{
  "n_layer": 9,
  "d_model": 192,
  "n_head": 6,
  "n_kv_head": 2,
  "head_dim": 32,
  "d_mlp": 768,
  "vocab_size": 4096,
  "activation": "gelu",
  "norm": "rmsnorm",
  "norm_place": "pre",
  "norm_eps": 1e-05,
  "positions": "rope",
  "rope_base": 2070.0,
  "rope_fraction": 0.25,
  "qk_norm": false,
  "attn_scale": 0.177,
  "bias": "all",
  "tie_embeddings": true,
  "parallel_block": true,
  "init": "normal",
  "init_std_qkv": 0.0297,
  "init_std_o": 0.0,
  "init_std_up": 0.0297,
  "init_std_down": 0.0,
  "optimizer": "cautious_adamw",
  "lr": 0.000885,
  "lr_mult_o": 0.704,
  "beta1": 0.9,
  "beta2": 0.98,
  "lr_head": 0.00525,
  "grad_clip": 1.0,
  "warmup_steps": 287,
  "schedule": "wsd",
  "decay_fraction": 0.844,
  "decay_shape": "square",
  "final_lr_fraction": 0.0,
  "batch_tokens": [8192, 16384],
  "seq_len": 512,
  "doc_mask": true,
  "z_loss": 0.0001,
  "train_tokens": 127600000,
  "steps": 11216,
  "dataset": "wikipedia_en"
}
Each number is 500 + 40 x the weight over its row's rms, rounded and kept within 0 to 999. Layers, rows and columns count from 0. Numbers have three digits each. The size before them is the row's rms in percent of the matrix's.

# layer 6 MLP up, 768x192, rms 0.0707, rows 60-166, columns 0-63
092:496486469489502499476499435492469538555524521599568492579445486486589451476489489511454458505522547500503470535528500476505486463430505554449451514423492516573497512553429516469602498469543509
089:620460444567487488467504468495462488459456478472536528527489548496448540474513509546514452412462542574469546572508545528494482529498412520540482474502511465543494498517501463488468527510548388
096:426526466521471526510542464595493493499438474510580480541439567574463512526508517549542464494555456529512543562487576518450465498541477496566464487510518504466471514536561460505516500511456446
090:414444453493548539515470538492465534479528525537506556507451489539536464481477447523526514452517488460519453446530509501582481526538519522529507469506498477467500495499472493475458518513570441
090:485455449546514469500417496481459435454530500522578547504469546425541464483478445497565618527516525427531483523567567506549516480446499474489566483465513616526478510444511518438510530426475469
104:540472504470498488605529503498469479518566529512523549502523526502577365520489514466492619507442569468494429454480560525474505467530480503466520527477523542511548475542561426480511501458496479
094:459558512507503519469475431523484518530505504473486512454500530453509566464496532454420546503455460525427467532496444562486464465450480464474521459497475500486476514458458476414459599518524532
096:514457563533517535476449483495539425481469574507502473491460580436512506456528529471537496502528466499480429532553531510484477483467515485499517523492519413532543522447532458486504488471510452
105:553471490500502444512465448488554429506479515423540447401538547453505556471562529454455497520493484483460580533499471512492503514519431515537491492493453524521485482543452502468505512547478462
099:497466449518504453496579499482417511469512549514482552596483471582493518472491512442479531446497493496512566402409501464490488482495438389577508606561526469513536515487608537453510526486474492
096:453441492407499468564517542433428434480554530513462510484495508476500447498512496509542550483501476525507470457493525529512542519484427548467481496535523502568544479524540534420445514439507602
096:524450538528538485507487516628545464458459527520520546500493480503541545493495473461447536513514597496501546512458537584564473508544509523523448487513472461477397539444526494518528541494571455
105:516544523495540552469460448555518500476562514460483516542489573490525537460473521478613530434537498473458503534524480497509462470542526479528444473549408526471564413491478491498497439531551443
098:518513514487469430513490531359467502465492459500516537479561485469513509469553435519557467522445528501604466515503502508510514483417497518507444475520545518538536503465527510389489443526494457
101:514496517477441528586390493508534523520496524529497541540539508491524510495498463530476578491416589460427463405417523527454437563425501520509503535542509491501443451498477456538484460491542507
096:562452501521556524541390527496475554502493441524438508587468510490482533511410474531527479456479514440474509496437453498538486421426491541531550570517527514504507529517526514496534447493520547
100:511480517486485521435536462474524543458501468523476495521558546476503520476488526583490551517463548539569475543520535505512491487457486521410487495529532508486510481437497471521478474504497464
091:476504495526473525523560490556437467500397567557525513519532511556454452497478451448490546497449499508550426474542503502500494448502427498546568555451578444533531451466465541538543528451495539
107:410532448552534529506498464431451433541493449511553514484565491596436505542508556483496542511583466481480493454497509449457446502454482533477503522509504436506460506452500450471524508494454567
103:440430522570529498464511481550547525482524472468488472508504522599534502463525545544551526511478490480474533499440541539492484540512433431526494497621488483457491541444531407505532464468530564
100:535576464532571576544532480468430536446418465474512450519476572555453575475495516511500557489461573447493487471492460534513476474561472433506453542487458477538523500519526534538491531527471433
109:528452452495474494504486421481543559500437516517548479477523509456495475471526565519492558494548529459422524482472487542511448479500465488544430528489504472420449601479528473476514508495518519
102:529475515515445483483491427466507496545444520495523468533589530463437463500508483467469499538403551421476463483398497493463507527456512490533529499530521513474430466524477440464473520494525393
109:500398516471466540565495393523543433458590550537418515576562488463437568463546482513512456484473505498453482489498473489482493513478544560412505523478490435545457535472486494564584489536451500
104:442490557469458480493547531577578531563473487510497477556469497498518499459536525464440507506530554452475450462540477480484419486568495464529538445522493555493485507497489544530471520456536479
107:517519469488505453516509458549539511418539497487460483520501482473493478463582550475432474486562529475422546456465437509469438528465510513490377519551440477492443574476494532438586519503563548
116:511453456486454465524444502552554528481566501403476484479589502516432493483540438487496442460481535479428470493452519500472477523536476537564504486556480394464535501458523468506539467494435474
113:528481558479459511496455506461570507493488580425499491535507542507516550459506492500562577498553481522397537568475433551457522539500480444496441502522519483541545544438476526443464443563452470
104:479492514488573577502457528478498538458475512547515499484554533493544548449421487477524510495479557500506436488539473458483454378514475473487488492554516469535475471524513415486488516450520545
103:563488477475514546545526488516505459548494468455488508445510486453650476505544559473494421504508574487472532447478511534547462471472431493508425434521540476502551561477546505475546484533532494
107:436449520512568478517548475487538508479533502524517510507496485644501522441510533499536524502524519520456494488472492531487492531570531518507518480599427478572415514504568485504536516521523475
090:494465524524503493609487480528482591486526467480546497474498490531497471475451501517540480426525476477463484415502486502480498478427442481481458532507452502513547504487497490496508505471528524
104:492468453491444493518451430536531524481520488497452511472467505484462545474538567504490543488505520443489529473510567637486445489532483524495483502490501513499509574455509516480475521447455418
094:521563540481509481562497495491493442557399542498441522493521542525475529483522476494455510501430552472527483475451536507482514519525422482488513524486559399543476544518514498495524508521493493
104:493501523543467492519491452473466489471529476490489457539507576508474541515552530508488595472565506427476495499487462505467493445485511485550560454519550501571534502509478509501406540504511538
095:476529483498462558523467496568460448530467518507504474496572494453483484491514424489521498504518474426543542445528495598542458499456611536485429540517482506503463510449540505493532537490524417
107:507530488476557478519491445467492526497490545473500445499565552570528532499500469500599557484545528471459429495477569443496483458526489529468513456438576482493456455537521491508457524524455451
104:492475483521461533467485467505532577504493481520551400430451543483592461485484532492504442457502530386435459450465491508468455511473492543512487508522502443501512494518462560414514467492544479
100:536476493465416518508436497586447510517479450461488490594532503465462495484560519543499460509483512445537490560421456562536499547509525434540496505611536502581512527606489507509482528470486562
103:462557523474493486564491519457518462434541442487446511505509555524517508529547528591539465509502513456481466453510517461510483473377429476527493565551488490548516496402517556478514471532483477
102:450469548444493514507475440523499408490539548490408504578542490538488565496515485555491521477504469500475466539542574484497498448505423462443500465475541469552473562501521565520490538500475405
101:537533508438522507528469521481408488493491484460571569497445563564509534503452444452513510443531477503458503560530515521428450454518383427479502503442452525563502493525492441508454490500406492
102:432542460448512475452475446496512431502549513487485571520511541499455520429523521520501501454496485480465518470413575490447445467564455536462431552527521486527442548492510478506560511509519450
106:512545503501536511501488454518463391528526567461553538566470512503493560519498533466540452437551520520444456492580490567468522473521509497470560449477506580514453533514542541510539433486515515
090:503457461507516444496513454624552441453523506510515448438424519512542478468460433407493480516443518534446479469505418525448451499454489501467511480458510480458462415401447515524496466454563521
088:472524482544492462543543475494469471476520473489523466478516537443535533478432524506481538492507537591562461471503527503520445547430466510533436455538454485488534498521490548456562470424508512
107:535449500513487498473497509516517443447578496510515543550475533543466505495528543504533462408447505471420483535554478517493462501526546397455564490563524534572450497487480514488494529524530540
099:499459476464532545519507509497487461499544509494471432559495485565446517480471429501500518495475444504460459560566514462530467458442482455461417503485496535546499571511493422424533576458551494
100:507471468508419458482460498463464468449572466452435523427604515468514463505542480480485522533462498472525534529507439497479537478415465465507434502490535507450469486446497408484498499459524536
095:475478564480514513512455457538447486456522559507477595502476525523526490466582500546434478547487568497475488502469497489511525554463444448485545509478426504517468461492564520502554504445493564
098:535405458520458507494492475523575422452528470522618537537513513531479487510494537485493531530540482513530530513529484475501457521552555493514503489551515463520493506460503524543542455514485423
109:550508533466498497538508497477494457497474520510518467453464545538527531466514488502614541463443458464533531546433448509451495525507466472478549544620491478507425504525520415464561506454455538
099:544499446466569520479531458532552501457488473413542484542544543505538432518469492580533572501465548475413475540510492471534457509530531450500514519537522511426524455521492448515519384541518462
099:513543488467468481463579462578472510493458516556439485493503495521545510492497506424509505521462517525491408423513534494514467545485478420534524491472465532487514457514547488395432479503520459
099:482413492531492539493525474470589511533515514484453540476558492519500475498483510429482492508479507455477515469507456561464531453487464460505487496564548536483471498482500476408506464404497587
091:645487495440522531515470512510434416477547521514426521493524487451507514449530514542523462527434513473533549438559526521616479524524454454523437515473526491451494509536521504494481487468494408
116:479496495500507550525441471504507508525462538492502507558468554465471467467599506579492531517506489475416475485553568560484471519494474549517540506545544521594507502570543468475557525475472478
089:521515512537607510501483473524498487472483465527500465495541485514559509498450480526474521474426530548476415478552445565487458468508492435592509423485498463476513485459560500446505512516517531
108:587496456428518492538486488485575510521554507466472546496502494507482465498544496533497514487478475466517490478455515529437506491529497565561546571470528475417434445478578438436543535477435459
091:488498527522502436473538485459550519519512606491552535548495506498534451481500550463490506521523470453515491471508556491473492489455475486465461500467494469436524536570490491520542525518422470
106:463490517409478499487502501562529426487573456497448494530517509478505469507522528514495477464532569521473424499513414536598491550510474435542513486516535451522534622473517519450507500485542444
108:539486444518509509513497448529505478476489513446525466450569529531565499403504449477506484459510473460502537547477531461344469483545445459508411451520475538531484528550530447475559607484475452
104:463497441493494505479516445564515450511529552544508499507469499518572453474512523426531469495464523428449452465479449511411418506505464524490517479482462496571468481451541490530557491461577515
099:510475409463470448443471527516486485506557460498471476440602497477523568513457505482451465491496511496454487461501519491521527482494550459528502488593528485472479544516507462536581511437563446
102:527538496458499515432546518488516440521445538541471513521565598500489500468506463503503464506499496513534487427506488541531507505521525510437515443486564502492499560437638436435549577401506500
102:545466444537521481560471522458504472431540458484549517506473504552517550505520576510532484480492553448372473541485469527518457450519514462516492575588514438530507460490514497497573526473544559
106:509497494522546496526484475556450507506518490515564444513461523503478536447457551535552482493488546507420509497541545480489477496551525469427564475468512451548520522550530542528540567533448512
095:456522523558527561514494500565415455511486544475590505474488518520494456500486531577519509432481544485457545533521475515428469522453550484505465454546462514437541449471567526509464547548478564
100:538467478555451441487541509506517532558503533516472426461475508531482459497538460465505484477522464505522474487498475502502505500447481482480505462473459465470526427513429507469454495461558492
112:569553473490446573561535534504409526466473448468582483550447581538516498489467534531510427500488489502448465457507426479482476498489493475477502411491524464516469498532529465477496468520519563
089:456468563553470498530497499469425465460500505494507521491503514532482547509539529476452494499500561559521500516467552491505489494523408436479461467550461549508508474538594499504534495469492536
097:497465554454502533526497480524492366499475494538543515568528518531526572497509494483559513505456497470510531579485575546469465500467505530485468497489477478448509508544523513458497543453570506
099:455485410532476529500442465451501532461508505563516582551529501452486486481486498442494450520476489458482513482539434477467484497500464536510490530491428468539424481555504511509571504431489482
099:538491494548518466497504465549522457484504578515491572462484536509425461465575484534483533440500498514540505535464494523482407511507486488452492472543512533503494456479564511588510541500498422
088:516503554463530482574539527520495462493547498477437490464503479484572436471522543515466478460465531475532547463499531569466524485470539503505498534512477498526463442504424495558542492390559453
102:531490448441480513469439471518543497515519536443477511489516502483420523504544497531461489503519561417521500498500474527507456485523515474422576507497428508489416564458546502447456484504431452
095:495492453466427490468488475564530466591522509482494541497540555558542472549553425506428466512470523462478464510475501509488502493470456503502509548552463494511544458451464500432519564490594583
084:449470426456572615483486437463413473465510417480510499551464515478492519455477480521477486451513556518501488525461607524548487503545537478523533545487517523558409522565516472515534481510573415
099:549448513507455496437571465561427543469520476470550527470453503568443481474545531498560523455457474530441448512482518544463453441507450427561494466607487506447521541442564546488486515494489470
107:494487529428553472563483480525481570513457492527511505490493498397468464507543464540454588490464479495469466469484555491507455522429453486559460532548513558520540485451541494479511595466555556
098:532545442546503499472473464468526566535495529469538530518444539511495570506524515494500582487558507494470532487429500472453512411573458439506490504496515497551445477489535436482530496480502466
108:502507489505498521488485468483549465484575487494528567509481518463506470461511500520489455477530542471458408495390489522524455498517435504519456493605515506525462556516450486506544506534436497
132:545501419390489488577532508526476516491557558453501490523532486536580530461499532472497464411413493412444535437492508520416453475535489561574488540483526443517463482466511513480575518538489493
106:519535475511445530514450477425540460499549557537575584524525537501402499500508535483517564480492554523492531413561515497485422470472482446466495532457564452535511502415509433468454479506538467
106:530563543460551530492487475518492426529535457525456491501475543430490499489495519493536528494467536454471445519525472514515512480507435546534498510537520505492496496412547488427522414534559517
103:650489497481522546475528481491495430498506532530494521509531510525540495474488511497545527460534495440490438559534501438484432452537499445524482501568514468516486486588513458533537524498502523
090:545521507451515529527428499501504439436453500522453521460467486483515479492493494417493512457509565594479529511508418528483509532525493537466505553506509548459460519512395424474539451476484478
107:515480549558563469497498454572530528502496557492475526429456540504581499489558510521517558477513524459473493524517512543402438511475525532483557464499532410560526519499494538484544565477497514
103:433569486507565558509527481516511549429489508516504499467477530499482442474494532475556492504568552514534570481484545501494476509478458451563536460546460498415474517456516462551509383450545542
100:457541491395505468528515545596497518550457471534497520481542536521489467492555500499469503486497517453532467498516512453463483544492556516486506462575537501481520534491489482547504469496518428
107:503537522494441525526466467503532553464488461410532464496500569458428471473515526479435481507539531525510520461519489538542489511463541447552519501504480497474512507522489514471503483445490556
106:496496534471524514468523472537555447453540526435483537516493477612464511486524488491449574498609534434477507564492539546515488478521555466471547526472538478471527462479515472510467463509499451
094:500408501506457513504522474546525451480537452508451525497476531508453509500531536511482500477453622527430560473497445606480468509502472515385503468479470517536452533462576527477476530488510407
104:570498519481509574519494483478520502534525593525485470496561483554562458516507539455518575494441453458450496480520426502545414520488477498565539470550515511485451559510461481536546438489519461
110:560525446423441459440432496542522441488514566526525512503465496533451484519532546560544440457496573488479565559518508480442478518535572476474509567540509473538483546511446572469538512481454484
104:492434484498499507556494507518532372557555517454437614515521493486497458498524451527478511492513413518503449450444444554421515510496534424432410451463550492486461541438499485510477548497527539
108:532475467488433422450460453591570506504418530500543499522477530478528398510501481463447463534440535508542527461408552445509522547506465513511564541475557521570517530531435461554558476484515488
096:484502528530443464470494526550443452557518512544526471430432537458463499507523503532522568472425502469544490469473500577518493523510496546470551521529575523531516511548507463556535506484543476
084:505429489564516521453457508425481456489526507467521459569452516469497505446461522521523522536494525564511567484434545516516456443459538484480550489567564456499515471572488465525422565492457494
099:509435642424459573516453462509420482501554441499509404552500499511517396457497527490470482441466457462444467490509481504455465511491491536575453442537517494547469550509497474469537437442491495
098:447421453491387477424423459471475425487491482515508451522427438499496447440559466500495490486460475565502499496595467526568465506543515462472475470516503485511482523522524482519526500506473447
104:511513477463501451533401550437471502426508421438496531467487545462479521494541530464490535510468583486460600535426416501516469493483448536458493484570524554536384556565497512518515492524575462
094:449443423540521456493457556472556541545510556521477477596537505463521449497520498540517546519487515484506436470488516453427564507461555499472507519604477517443514496441462493529508530455531451
094:533453384510523534497505498485482493447525527493448475548458524499506504504496488452513433517473480577532477524477505508499527498474489490487462482475504479440520521522516470477549466453491543
111:527449478495463508553453533564487580549600485422428527505519554561513487526518474439622514492490526485425513501509503446446470464571511434495481487499514490561460531549584458496517551509483443
106:514500432470512518448498479469563402509469485532486499642502497489526492468500520506518486410470509499468421474505530512544518508485517446530415448532531521535576581470541481420515505480559493
101:469547453425575460484496541498498524520514562474554419567487502545522475473409502437442482474501529548522506477562614436461518519482528471515546526489544458516504522520508476462467445495504518
# layer 6 MLP down (transposed), 768x192, rms 0.0661, rows 60-166, columns 0-63
090:520491554448527493531580565513523446484462519491482562386503473580483516502501461528521537509496479496525491495549541520503550461532539515489493482471477522432515464496602572529437571488469493
090:439478538437534552441462495470539502506508512501477462542504448469425473547435414476552422577486456499549455505512444462482579589532474540490467493520488550520475543480542547487507435501505576
091:535439540493496504526460422453469492483511631503499572455489541384533496492530534427462516546508442537493496486488474573563520517486537566503533477472519559458542489462530449574507475514423529
095:537480525464438520407438505449556438568580527526526542575521429475502516434460503497433498605481445447473441559469468482483477466461480550551510553522533495548441502458497475528467479541518485
088:492500538452502441473477455545503491525495470455497412561479492587563447501524541496472463437500442439479569485406478516491498508510503520599416559522500435487599472555546542495472515488514525
104:455469447425450470478503521524554463567478562511496533482471504497549538472407478472472420470501484579509489498419529508452498475533482510549555560566504451485491457511466521536504523486531551
095:538474482465514490479543515466504515549530557534496419489500467513436453536530527463610417476472505471498532498543507503455525448522519479492535558602477436456491484494577525449538499531507496
091:476500499454522476431495534521573529530540509547491433515517483481501497471484524465474442469581535508550527487528428473495537506476490436475470528450429476574489443495515495454422518544493541
100:467521534496496509564605535574506504512533462501470456452500464571454531502543522495542398479528538515476532496535459541466501531567480506464583530404505553532462540527467515516527437500546541
095:443447508451505539541434527517553499541461500474506483500511517471481491496461466530465437572556535472486450545486465497525504429538538551516515413459548512482479502465451489553527463526473461
099:505488580575467531502451466533550512424485528543497426476526514535527508530468467489424552527407526426583535543482507492531477458548534490512531517548414477431489488490472500561532486508464423
093:445542474462492517500547589534472434464578457531410500567420439529487437495461515503529446498499454500550559518524463526460542534527480420493589511530537466501514473495473449479438469470475510
107:490468489544477523517568487390513507534563557573536464568463423503534512544527551535587484512519509494492562497571543498569507527519520464463503474515490602533502527553533588447522431518522526
093:448495539480418522478511479502536580450449514500487489509473464505487527498464495528478500500519536506529521537437454410476588554572505549538481551498486541532501525543481528572467488509586532
098:549509476457565485478485556560543450527513569507425516539462478453488439516535446471461506509529521464489469479515470436561517470464501471439521540484496572549489577562513535499451458446529487
089:454512446495502499519457531527540541488524536506469558475504497491531506503626497521402433540531528541487534471437432447526509541473504450461462495523488524422486425490542457523480475439438509
094:523512467451502609508472528528550480513477482506555472487534438529451384489558535444476475536465442444458493520480447509513433462462520495509469399483476482550539485560552491451495497532509532
090:429441458522416529491410510495519531590536466503466539485533485472535507444410441517546544493478471468483542536471566508427551526514555595493480488540494510506489486509509527436456538517497428
103:549506560487447440534498478497530496614512540547495421475515582479503514482463418495502518523488499569480458443516493452564506494486544525433474445517500462469491511424526516463487535435491495
106:564493476535483539542537521387435523468610465467523498449468505490475466479437509523462485459449505428552493540458480509445501490455522548546449512491516487504539448517503535557517541485536449
104:472424496524470492499500518502535453550484494521556484491515448486556455571518482497482536554457521476452560490513545536493544557423478558503498472503503479530535497471441456509423542471520493
116:590541521511498550517475482553520491559544550497483487534563513454519427461510478493556526559518486442535542473404510534483499505538512513597583427505498504445450491487516453534516575533535514
105:476475493485480557462502557579543457463528557573512523442450521431544529477460454477458514526541486510482509535464451580456473490521507518509516478497473562567457575472573508507544554503477487
113:525524546566500534512493525538513553480463589507491551481492515429487495532585418484441569504593524523551459538488513563496480447526494471489486485541516546550498519505494470516456492465465506
105:511487439582461459512484506459515488440484525563418518515494519420465564553524495423495521520439519440498494532478450492487526516547540467450565484477501514490436444502566493537512467489499524
106:499529537423497505499474571556474510500510499483502458482514447523484524508498475493512559537597470457500498505496516522430529443472428478481529575465481484485521501469440483442397524443454552
123:490577488477486500503535436487531537491499457497440545463513478582608462458491531540546572500527448504462506468493511525471540521520461494530535493506546539480485542436486401518444428503494545
114:502549433503533543417468462429518527523479519530466480519526469498491457519549547444547472470452514509533495484455522462542479508572529416484437516553491536590504495527523546414553577544502490
101:455445488540452510495511495501464519492548508523527533552453453513465518496547506556486447499428446496488521457506448537481478516480522514539430494456517478548587486598393537511466493438529439
095:614477429495479525549499571511500466488503504575504526449547504524453551496406486475498505465505513514433528505465528500533431428556524531531498510488472507440418498466503465479501575525495488
103:581499441564526483468525482502509488479451454454448526543559491466527466525476440528458498536492549485513453514541495530473491482500424462422556552479583490445515490488546469504529530428484526
093:511517483478492564500456494476520467503518517516520562562457500461518519461416489481452523586537536505494530560467547536530512493511479533474487445473527517527501511502486474481472490524558523
113:491460540498457484472511516481480492527540507508523478505463544470563425507525452544518520483556456548469457448550533459465532605454514544487540501589508482524515564510488518533566443532550467
088:471483473497535525420499503484506477473489523559513438568526488530536464504491564495554493517487533536502522499515503534602519512484549500517423527507483444475493431516497508456520509454505562
099:520513557563581458484487522491476487511454562512501475454564486529479492432503482454513475484526440457422516517568497472506463518498452479495376479512449552481507569525439493499503503460460556
091:545492565517453514539556484528495446573509482503453511490460511590464528565458523515500461482513482465470526450510423512529489429517529481500590453489509456544490501526470458470449384488523528
108:522422541467435467503484528435503422537484516524517486457561516446623565495438487454452498453551470421521538470480487526506482532496478438515480523507478517532454527531434486434502466471499556
103:566462514491483505518571487528560456526540522545533526542553557466537473557512520487487461569507532526502562558525514509578514493517550529507521603470516535514483517463549491507483502506478438
098:525520428514595502471556457496544516537539519533455566486428502496558472455482503543522545520485527484588442494556429525442590518453496537488552496463532535452439529472487498525568612446496441
099:528436497503494515548537513508521457514546434569529494467550485504496484528545522495615512539479512428490458555481450375541559492559508470524570400481492492547467575555550513447472433588497450
105:521504440474426493512510529550522493506538460504474493474505516400526455551500461457536483477529477513498529531475438534496486494406426531470543477412500487454538477564453458530512473439550517
099:526552489571527530497521453507536542465515569511456491497512492495486483589599492547507468468469487579515431535521514529521493545526565501450500454464541431502486480533518577557472500511521478
096:494591489478473524577461531474524581582481440465504459479483576515471560478488528490369526503532497552472485494494533494551524533523526519512560437574513544489511497495566482469484543442529486
106:468496465522540517535503523482462552505591476535412537484512552462551457538508462474542516453467532512554444500410418461520498573469497549490501467509499449547495531518517481500500542502504472
096:526513463511534582470521547470469550478454428475483529573582436463481486501578508541527473476511469439570471555522547478550501532514480509574477413582491485474515524503539500487508550541475448
088:507506495445465501467560436482507502505443557491483526478486467461512484489592470532527491517531465525475470522535398444406531495499502521472538546494490520526505486467488533568516551601474449
107:599456531528397493484436484557520520493525440497556496475487419504501522550490428508504482544491466500474520499534483489514550520533485490484528486496544567507509515494495561537433481403501474
096:474505475453481525505501472413497536552449549459538488469493528489495441499548458508462501493517519488488503504495529469509491515530449489568456476490542505494516520572492540489494511475499513
093:511586486497502460465433524476501540545504493497463527533543550520479459570536580529513513457460484470464517545447474516514495466518465493543499502393516459460507517456433486497454499472456442
092:454546502535475531486461557543486528471443444553470551553495396532522491443526564543464500430530450508563522497520506489462507538477480454546451477509499503541570491465495502457442508475525458
093:509577478519475520452552495496471516475491515496452560485508483474513529474499488515487563519534519499480571503489437510450562484537496419486466486461463490514483529546513435459416519473538532
095:529492491505547473525453582523490556456475443497497479511481490510421516493531489482500493521497467532432526569537400467482468551502501502497573463478484506496545480515541513487491535539492579
096:507508508468485531519501542520519573516491577579468509439511526552432590540522518479473557501493518475508512543463475491577483431476539485525483455555496484551512570501488511440529486511468551
095:470539506535499634515441529476477484541471481516492545499567526502501478502536505490488495509514444490498512544530481490478522497488540515540477463494496445473536541456482479455502578457485523
107:584500515514554463522488487461549431515510541575476541566498575494510515436526479547498448468488476577526531463494527509533438473586518499555458548494547430524520495543524465548438430484489482
089:472391490488511528514471438526487532494488469544588421521550571496501477484483431487412511474529482535515467509526536496480493458480535481479527495520460485474509483494455424471509494428471510
125:540478516473494525554489525520557472483551486437497523554394492483425566528471444485505485551428533508494444459526531492460519474462540468520504533495485486466525468454515486497451507476538548
091:467497477490494426538531577496454457487481483444496595468566481507384509538555472497515488534521527448520545490438503471489509497458527565482480503517478557491477417462479511487525523461516497
104:550503489499529506545432525446508482494563537537489463470533502487446469552486455476507518507511379532558497495502473503471595544547572534495533509494464602511506497507464507495555494494502544
092:484525474464488550489476453492473476524465453493462425446546503501500530506483492563489482509459490504459524571555490530512555544527513540461571458489481561464387544496513531504445437494517498
111:498369534466461511417457451492480447519498532447502519508418555478450477464514465589507487430528462529517480494514469488497492521492457464522504513439476466548503462503472584510508491525518465
114:490498476490479529513495539474494498514565493516530495482549546425487442515550565518558460499517497489523541541517516490515496519581471574544549549545450518494477501553511546531448468471515498
101:516416520559507443530468466405476484514471472451572529518504490554536524401531508438480506474457513486541507496496419522534466433526468480500513458467481540416535438508540506437532539514451527
096:478453541550480515523515519494491501516403543544489532437373467542525535509498491564475522527489553472536494483490559520496498493505438520511512435437511542469517487513491474469495421545466516
113:542484524546482451578592499485475490529561477505520479475535480507517485505402492484520520562509571511500469463495529470522515461471463477452482533459436494483486485535502530467477482488533489
098:470485579531505541521499469555508436528460546471407503509579470512430509497537428523451486538498405498565471478482523533506477498513540525517507446528546564461525508523540482497488466569478470
109:449502500497515503480421470465477513455492518506531470539529496475527442507563507496452398475493552571559547477404471431467560459479504529497447499398493474481547441521407496517464503455539414
094:515482477545437490484513448451549470495579501525515513525423432525513584508503426450531443507433513465517498443486523543504597509534463476504468561484519547514529484493470428453514498418472512
099:454553570460557558454483521517503454519461499458427518537550444479462517445541450488444540423475502484481611523472499495465487522481510507448483539491499500560503552524534496559524495496480474
112:456516564477466496443491560450505491468529502506503458525524406543498463433576487551530570462482481519565476481442518546519501589534491543517459549538503485570509519511507449555512526435595538
093:604535466456495474505524478513572493485557544480478471456533522462515424473534474520522526493487487478446480416485486491497551467417557553546491518494524516547482523481484518485464496548534494
096:556494475505453505501485469499540539543575589490485497510502495471504493507548533525541536432485589420515497513486395516454464513465491495502574450506472542463501540430502506536511496493495516
100:529455542486441506491528490506570425552478493383530577473535486493450449552495461490524514437503501452547438538465447482495500496557558552477468579465454491426523485536514559462486457585512460
096:467530496512486487526519445516461490457581503432439448568494460470491563455495514521428584544456516497503449478478536554558599461455481499533560512536503509483433493463499551510509473581544540
088:506499407524432548432498476511528489506472490425481551522468446418414525490463473508499544489490489499497480564504488499508575478539496513520518479527538524514511505564536467453459529537516517
102:465465497494459568531533520406480563478510543509491445493468453521422471451486589516484504461502430571574519494467527475530488489519456590475487491498471418565541465501525532440494498486552532
094:564497512480471513503448544545510529501493479503524516428510436474412472490479488460556531525498572565496517451511467532574448535460507503454532463470497550479470577484453467562428455544464573
089:482548520478501432461456539538545472459520544467447481476507427483462530528507542495559483507468504503519562440479517477435531515469530507513441476547480452459568485467492503491538494467432537
100:525486479514490508436517497500559496559486506528449464539531476453445467539484515417457563542511614449534513573523488442508542402471494539483474577355525545526464516512479479539515476499515472
105:494529463491515489475565550509513560474573523438510512521580491536537548525473546503506447552538513506468569551537515484557532539557529520548580479532570491479482501487446536538479527539423497
101:469484554513470605525480528505478497538511514517500537495495400488447464452441464530456485529477535563498471541535551512537503496488508507530423424532507556583578471506515503483452478485473446
103:514542499493532461487420496565509527461525463507494507537569403557576584499534522468525430572485496499561521445507521521509550507448529513487562446519456584528464496499459495478528560495504470
114:510577454390510516538521569542515543483502537480444478492485496544538475557544539467528443393466505463462536435490461458409525463571501483493527578501540445527483507468488494480524501563522463
104:520491529424525535517541488531594548581535444452521535488537469495497434585496484490533423482606492542520547482538553469486474505529501534531522519471495537527504569504562514492507483561500559
109:571513463521570488479543441491521472485488487471527496505536472477491459547557471480573460538545529525492450478449574523501525464477546482459483530447488460515486482512450516548551537456462548
100:556488480514464446546498496518429570472571501502488497489477504505526481515544483534447471535477557497512546518495559549517480538500488575503437506479439550534514521478550599480467556508521473
093:554572569562439515467527479527488474554517480499549529469493537506583545467503539538501507507549437540442417547495527483458530472470500515497562454499455395585532508461529537559419547561492510
102:499526491597471459558542500443443475397522438495506496467513474401490507449582519562455419449467534583500505496526458475569528516504536413465492518506576516467559545535510504460469500562466500
097:469513440518537530446569471531504514527441506491495514519570481473457484502472489493458495510535493495468592554556500529537488442485481523494510506516497544545462591533517520488484453437437523
093:442403504551338514431576552491475557447495528467550488527504518460503566543469495449515433505557484504477488550502494493428504492545436528506512548496492522498473515498551519511441440583442518
110:440477451500518500501443504528549496516550501518466540473633483524527436491478492499416491571536520503557470520505494511546538510455481516525499495425448479524448479406445464502480523517500485
110:488536571551456515514512470514507513540521453480466501460563542477492398517455465492507593482473504479573428502426550547493503455482503525463518461444473497552556500545437458516459525515474564
099:529484551472511463464487483493440486518499505484507492585453402479515550487504521500528478498467485443533561491460525495520515522509485442529509560501470444501505495552471541553537432512500588
102:505522491557458526454547487489466502490488558525470453445506443437481515527548509543428474449626553552448500586577489543472485432492562495456484565510544487493549545540518487480529505460476484
116:421529543528495512405546478469571520474479495559535503495509454509483440465527474516505399485526529491566476411516463486465523486479445489487478512439530496536489460483439486548491498430534489
100:587531568476517543478501512429485442506490480487494506502475498497580386526416512521418491484436504475465550534523466408529463487465460508498499477397497443496485483450481541522561519399521533
100:477566526473478496415564517486435519492516529461491505486482515438482532484547487510471518442481514549548490608495487566478490550542486555504481564442454440522524506548573524475570513468517535
097:465519476523514477424496531497527498512509515525454531529491483486566537507481526504434536603485578440524509508437517449465553490445444532475468546514522484523523496554494530502432524495462554
092:440591436401471430566502487548529514458559481484484518480500440500438469541541537493466495462461407477457538501486535496489521577476504548506467522425497541507503503536457516437572431554538477
094:443498498531536462432521520487521552507430558490433522449485478452524538509492520451520490521534536522523436440443498485571557479499549499483492515399493523426524452397503484519483529510447511
097:487463503526472526525535469489506471528495555504490499522463440579605491488482513521493541518518482488567501443476571487504570465519518465484541421400529549544507494476407457526610516503500544
101:561498557550577505458484485537495491556453517469539527488463441527490430443506500549523456472482453484494455426451518495479590523497534524490450538451563458460557448480507545457594557497492585
095:559484525438567500515545507501512508452454478445483500466493543464487475475518505430582479453478500531484479606574500498516462514560510460486510473390534441540430471495478494412525544501490463
103:509504516522594525531510458507517546471466460450494492410564592497492514442473525515492558502532510491494449458496517539444471521549464482537511463484472517503464513522440477443509528533451432
112:519486508506522524448484507528518541447502508469446534553520489469420423480462401505567508495456479539494506461494511456580453511542480490550489481529545532494506557518499476492425517536518527
107:474422512606538538453516443507513477490477514548530510508488535476452547487530560530492533438498533503557547485488471531524499562546490456461457578479513461529539554494487502533499554444503472
099:492571603499474420475520521532517507515483553481477568544567528456408553559546480550535512478508498471541488553482536513502451525466451544488499531505531474490504536575423574482567506503462478